Each number is 128 + 32 x the weight over its row's rms, rounded and kept within 0 to 255. Layers, rows and columns count from 0. Numbers have three digits each. The size before them is the row's rms in percent of the matrix's.

# layer 6 MLP up, 512x256, rms 0.0721, rows 439-447, columns 0-255
087:105127152178112081133136110160133117150201069142170117190104115121167098122080175115076138108127105176155126050126135093162129150148170111158189083109122162187076182115130165070117187181157152124097157100119162189126123120161107155151138116187109088073174133151141146207115145109174080096161110127127084156109137112131161082113107082132139141083150115135153156164203171069128116091132151167093087091138077093120075140100104165148140103106179200151134141129077104159121159134119124043114122127126091092160094116133155135124086124130116054079145119124130089057126141161148127106172108104121150110136083159112152171082138158184105122124121153170162080099222096099178153160150091140103127164116137154110091129124102105151167172133123123149117126116118119168095160141089109
097:145147132100125078129102131159168131085109107128132131088147159130151096155099123148141095170066085093154147114125137187103131130151120131169067103111119152113145118071187205145156187126177103147083107150176139093136062121084157161102143124154112153107104141134092150104212101119056191094159163095124120091159148187127092122101121136093179102150143167078102111174098097128115078156120126092158097198107108121054115164132130135164174099113092126119086110062158148155079145175153111162141080130229129123135119140142131114144160084167141171138159109120151078157130117090143139087113088204142080148171153086083142142110108067142085114116091128169139122128135175123144177162148102129138208127152081128114131092162154142167126119075150121124068127104105116113171060143146177
101:102134162110166119130102087137093127070163130117123164141061133113124139054107183148115150109075145162133109138109125069080121121137081066163132130109115128200109078129150138163066127106123126118124125132154102119132140134171222116109149133113113150172118156148165070116126103163084179115161108140163143121150108107125141099151125193111136129137079115134187117133110143086186177084094083193151159212093104108136178156152143155104189080124093142159127156126130128127117107116155112155165086193058106094103133191158157140129152128137171173138151088138054114134131134170089111155105159108098074103104119186120102161113103112092076121115124070136109070067123091111195163138172135104086109081105069123138169081139168098135080117130148093146110111105060147084146068123126094
100:146117080147175149123141174166138110076097149134129121135071101080112108109165114105123111100154134151112068183118134144184120079158112043141151096202149135126133074111077134131117133157121128144141176127127136176126109039148159137149086082136126164114117180076140116107149175096131117104100042112121142097124108164091169112172131055122105165129085106110142103128106112189146116138121109159134166156133130159084072205130171121085052141037133071079095132159097088108134107125101179120132079142132091077114128163127153134099147101133162118038169123104116182123091140105086115168068102160056094124128131135166082167162129088152136145129137111118127137134106139151110106143139141136108070121130144120056164067204120162125101117187127124100137128132090131136059123102132152
098:147092120149158072125123102119136121148148116069088088034207146137163172136060158110111154141113136185192128069157105123136085169100132180070126091146066114115110142146158154193119099074104118151123110120117136116145075081101194145146143127105129099120130157123131157105106111096128093147117161135106174150151148147187146121075140142201173104115096146130174178146103120096097145114106142097154166159142116106114102121133108066187121079102106158167105121165138144162136083154105098125119140128112123170120077117165142105137083137172118053135134142199133137085140208144115093133164144106148126101059177164132156123099144120119112186128129170065155097149154109159145193122104128207102097137104138103165121186119139146084155129149113154092124077194105093140076095176193133
104:149130148153134142102121135106102196141127123128158123094128185148081137074167113141133093180141067152161112095085142113129131093100139121153103108182148104160211097067088075085104151142089139134196160085195125041130146088142115067148132125099055076166118139128109135157118094102084103142172059137123138167132120081116159142201216145145163063127124092153110129125166180091179115133105119133130108141092140128098155118085119136151099129102153141142148124104107130141160124103175062111146128175082123101212032068119133081129121132100143099129177085143209083118078129123153160121145146115173136134122139069183150083150120095128134100164166163116099134123121113113137133075154131093104123148143113102133099111125108141123169138071113102088139122197132103097113133185163126
092:089086126106154146179089167140126197181125105186138072156126094134088135100171148153155096127162144095127139131096138112159127129143108208129175135153114111134145126079141070104099163151197184140166143167105168122181144144174116126126123117093147138114094129122122133106073200091158080129130075062108112115089080141104137153096049138143125178124091129081099104127157133114123157121127165127168095107131161119180135103146104161129114071121107165153182144174131113108143130132092167081134129100076138096136091131097142108137184114126090125084159159063144122138162114111114134185116115090140149100056065156213172078127115107146149122132090160102072123155114111134068135108127128086113180151067130206082074197121091119096132074138125133093154117128193149147057094142144092
093:100150069077107137092137150116083109109149095189134083134206120128108140132102126128083137189169071104112147171182129166163162131159158150149130142186119184174192072122132168189136076138087112137115164094134082118132187137108165082126155087157108185114106137114102122178137117179137077106178144144156109140147148133137074116176137183097105113089169152121134115117152178110075067143127104117118091146107153147112161103102150116114099131182087120096073142093136085125161175148152127098145124095126168091153143147088186115168069094123104108143156139096143129189121110135116100151118174113063170132090081128119148137130080067175141101124120154109037103159197156125151135151123071094132143133158148135173156086134178151139117115198143115111128144158151052108184110105097077
108:163146104060155078157107121110114113155123145102115139158099138096118140186132163155057059194142120180140160073054168087101126120126143135128165126117148155074111159147104139108133093119141115192126148101067128078125072132103112109084129147172159081084099188116119110142071139135112101112103146123136158141180166103169098077091117144126141138090171148168096093121173074096091136060160149164086111076109106101096143103103153168087070167142107170089163151126149106089098175151162185169133117092145133098142111136128130149070128100155108177167095179129135132166111074134087105103140102106144086116139073084186098135209182163136152156139145185135047085149141120143113159109079121129107113085071132095128152153134136122174167093089091124077113115144144148126117160117071105
# layer 6 MLP down (transposed), 512x256, rms 0.0669, rows 439-447, columns 0-255
089:126115088074127139137075108111081074113100101114112130084175153145153155197135062121124123140147078094122146151118103164083126159117130076106073123113152139110165145158130148163112106072071061139104147120145123083173156129077100173111115129100129130189123071054160150098115032210063131130114072110108162174092130177112090148121186146109149111119112116139215131062091115179099131152104128097112128082131125192065177079122135113139145103168093130118103078130152141113160151124099126158109140154139142137118079129140088095085160115135165105159104190163166110129149142109125080068151140138137139106095127088149141100171152087140125133132143138127104173146129187195101131072119201142151167103131139155165129159116126155136116141166147125103157165192109140092139140162104041
101:159106176096177152123155139139132119130147095148159131150119156114060158133188144083125069148203154164087074079126152156199106177104111119066166177116147128123093155128085095144103190094129148168143078132151104107102087140122157126087163121136147122151180158162123133121088112107143100152157142068158183197111088061155138096091158167094111149124177087155162196107144076102190107154105103133118140174153100141152129127129090090081080165101119138081077105106118086143137152139124152155173079127121123136108144163108135138101070188147130102094135146140070137113076080153094143113180171088115087149172084115179147123140185144102103102169109124088074160135126150154101022132125093115185086112092144137090156116097154140139119094179161145122146111110120146150134151163126072
105:126189106145099116145128165150157122151140114125159150132113123136127203137094187110050105136169118090082187149129073122071104173106101111107098139122111090187129101073135120160116102169121166122171100123178084118185090063092133164131144143123130125114120100024116088141171127143101079170161126163127174057157167089126113135107193102072121120132110126077103144191151149133146094100154121097123114139150130105053116146157140156137120109116186121107093168163148092129149122150056142151128150161097128091110148079077125098151118134116118093128130134121120177179127052179113126141142125182146118126129142078164111128152121109159114133075068169121100146131150124126125177159160104142039218162120193116152115124149080102147139140064080130121187192151139087125149103112141099
101:128156136158095164150198119091038132169102106070110151148118198122099141078116094102140112151101092128152104178133145146167069099105102111136134128124123092123135137128118161152130069112193127091107103099106132139121148138122100089084171157138129145135158062121150153094131181166053131121120123169164165149119060079170104131130183133150092136072144121120098112133116124076118121085152116114116181156167081125137073077091078123165093116155132133137123146128135130124147158125126114057148073187193196154126131194094128146139175116123134121144138125099166139130122102102126110106094091142138151116188089163102111141113099105091082091116111195117158224107079102069152155112073160073084171149140072136126131174149115061104176133143215159105137133141138125146122177120084085
098:132181141073170144100088089133128129159132114079156140102069108167059168152141155097133120075083134115091135116108162082141141160148115133147110101091004117149148175136135139130110170091110170186106116126113127133103124114125145116101140085117112088156134097176098085134106147157083107104140106110095058146130107069062104107112152123090140118150138108185157095124113129147118159127079155064182105123111092187144181096114127140081125109190117130143157066123161171109174124073190151147102100153072032098127079097135159161047117154125168215121180139164127111140079129143132108071141127119149100138084150124142142102135106167103117120062173128158069146139098115132186102125099112179157121159114151106139102124181163127109139156153069071095151151099140140161122140124111133
103:123065102144083131138085127043097056151115095142096111064133088125151102129137100112109140143063092111181111145133119147150172192181076096122051098173126089140037075129141095150112147146111110078136154118122158098143084108122126128146141066128151050077102160137122073078163156130118122037118144147159167102133128152140136129104133066156077105088215104128142162153103116123118109163105143151173128128128150168136140040112157114136187177132164095079154153158089147105129152078137149127078155132173126139120138134099126086146116178157155168141142188153072124160116187146084149050120183136127078148127116198115087116130110152108133113093123132131133118159122131098122118155123112149148168160112155132159147141124133198188169131131180146098080129107138109112109102104151118
097:170117129152101101093171103157152093078102100090140128083103100131107103130055130164158141125053059123103143173144094163122106109129127074084117109084103177086113115159114195120137098111080102133169103118113142201073055068120149142108128164138161092145144128165143128157111141167080124089102122157134180131138143143162111101156179095115086102161105170133196125112097125054092152096079115165111097152118145109130120109140107115141178131144076129113155116160116167165175092087130123164123090176161134171114158059179125151148102100131144140103129153189126076117103080087167161109160162075120130113170205084086100091176142096113057076120119149198157128112137120113152071151145180146101151132136135098146133101138118059148113127126175174124124119094151109081187148107155186
096:113082126152157170144124111158114132147123162117095165044131095184072155068146092134128178112118109175129144107179135116118114120156085132110125116136094053071132154113129086102179074124093146127089147085097138119082122132141063117084075113108134119147145157081186125137120124112119126132124080077165106133141175128120147043114065136136105155152113118112112046118124108094119185139128171121206158118124184117123147156154126165108076058072102178058180154163148096097081115200087149163132124089124165078170139142113157128141110145151123137102154098105153127127184132125148128186137110110152164090135126133116129178131105141080101142103100131081161167096170125165164199161130122117182127132062171098166204133107169127134153124108151125144115100081167171112052131098107126
099:066114140155139114161157143150167121132114117176089121173067087177158099077149156165166145124075131125125120090140221090180163057165055046104156095201121075165138140095144118202135126061064119077121164175135136059186096114185134154122127126112129123185130115134150109143154105101083143081161097102140118155117094091077131137145091061153098141091119142101135171149102069100186161134166136119158147178131151159157109140150114096120141100150166164142129134114116121191139122124087116108097119134184118147117129128078133100184144096129133122140185143142147120104166156141156151144162131124152218113160164219157133127114168112135121086123141075111148149131168100104095127098143098086140126137099105146158135143095131051120127154193148127140116113150132104136155157132184165
# layer 6 MLP gate, 512x256, rms 0.0685, rows 440-447, columns 0-255
097:160136107155105138120186175129125147162122096174124144142107090120146080077108135144142114138133081137135102099135058202183136120093117156113174098116121077121175127179117050095112158125119091116117138080176137076187150105164097164109118169164073142119146130153137139075134065120141143146130152119103116152080127148119142136071178147157134117134146148116097224143115146087182146147132143114166165104095083148095094043150165141163115114144087199149119139059158194151080109134198139204088126099144132124114150161167154121059157178106103148102151133140120061160085105124165096125098124100129090094143081140128156133128099101119140106136117117072084160129119173090118085105104107091108140065089207145105054160171097163134121178130159144136115144169173121150125113113165115
105:134091087110139124122127107161156135111150160143109095148131146217128126168105118163159130116145116136130113178107159188032098100175120130125070165143125138156073124128112103160141110152121150139172141170087115143139123136135059129134078181111113155120134172075129177150138192158198155113056107119096110123111146141114086171142115104168168085109110150118152099092177150125090115120139106125160132120169083181073121136138132093187109161148161136119107147126148119152132166083065151080098092152161144157059175115193180118088106110099066183168165165132182094126064127143154205131137170071084122142042087107113153127160140090187166134122110183125135117134149151108133146104207127106157078120176132179115103136129124123129157139088083112113114075138141107110122193137112077
099:143131126120156106183148095212148149142136112151148095086129150143129140126117104144141173141098120101147132112119135191139182105143143157114111092065141122155084137135076141072144031151136169105209162151144151118125118115146172118139134076127037112106120194092104107134085183141197152130127149106122084073162162174116106157122114118190186112083100156154185128174156185133097097132143099112138120142097097084051174107120135108149129154163084128103132128035149157143118145132107132117128087145121102144057083154101128129094131105154133132130215144199101081132128077100095138105131100134116137144115136150170069083166087136145171153112168109169133064069172134127094154107197139136079159139114130168087134109154120122178115118130137138061114125103131117076171158116100161
097:164154150078161124104184119143170151181123178094123065090133140130101083173141145125123094116129170129127151123090164096078151070132100162125138096087154168137118132153200141202066142120099200134180132164138127201091118205120137121055099122189148119083119108117190187120129103186183160160143217089118169101145114098093106000173123133148084113167140129201154137121125115129128128132108137110145118145124107075148162084105147121150136102130146153151089084119152101120125163083194147163129099128102149163173111121111144095124101165128083095130139118089131177167147158128131103137121113110121108067145078128144117126113135116130077120151080147105138103113090080104130103189139058115122080113123118161156169164106126141118138108163145107119141125109126078164076157127124181
105:063142180083197152168128136146125180173138103165134130168107131153040134105115190162127129161162129136082149108067114117148130096106129140108139134147095193169102121116100204076106095119168170105123106106172141092085156110137121156092148082189056145160166115072099156175194124150089139123179130125128119166136116142111113136147167116100131132155062146152164141084132153081210106114079131188100108133087075125109134155103133117097121112148151142114061133107135154108117123133139098114150151132092145104166099132083148127110140167137151105144149133143235106122166098160139143148166147103131160139146133162094169139166150179103104165163096131130144117051122205143091184111160116141121124100130126099168146082107044091118153061152056129143174112178128086124127142168154118
100:154158124199100140133092157165151177158099113185118122115201125217134124101120150162138202136169124128135073136105085139173146135187067161125043179120089133075127133087116073182151134206199157116160100132160141062143149091130063129098132186151169132147133113134154170111166127140139146088113135100155109130163139089134163192189120051137173132140143122080127127145173171126137170102062135102122119090140107138098127105135085114172133157103086106152146157133118099162115099121102123138131124114136127118037103190167115129098129135163206163144113115134182100112109154152151144117145095170147143116098118061097117070100158116081114150116125089157107160136111143118080132116139111098136153100084136168089208159092130155125127150080157179151103126163137124154094120160109099
099:152173139182099154167124105167119142144088126155142088062184127103133152098154115115089125128126087090076177114111106128114129136139175133116140170145140151193137079215140155122150128186132158136140103117119091107110133137117165162100084137092091155146116142111109164142114116139161107101142151088121101192111153122077100039121135119081101136088164170132158090146085066170134139127119128082120110130161198188109164157122103164148131106175098140125149106099147075103137081133150123135126143108198124171095134093054131184136140185079101130170085093120134097137099135187122160114064120114123097132078066086129149068102185055078094108146047066144122164156152223169127127148090084132148149140145184100121175068145114144076123152125155134149155141151121125140093104135140122
103:098140142107088205086151163081160107119109140149143119096157097179106115093090114141187098107123187110134160145143137104123156104106166148054154156125106159167090157077171119114122102127143139113176115174111132133167144133180126169117096085102108166128152093084140144171120122117103162166184152143175109120116108117048125109126102031130169118127155155084095083176099120120183136119124141191141076135138079133148191122186106061143170198171141139146125144154099091152190136147089146090093174133137097141166138099147130117176143137088080158126153121135154152130190088104117155169150092150115175095093125163092116181215113138120107178104110069118104170107107087087153106166123159095087184179100169100129125109086113154150142091115171159140113151098119052135124138072148145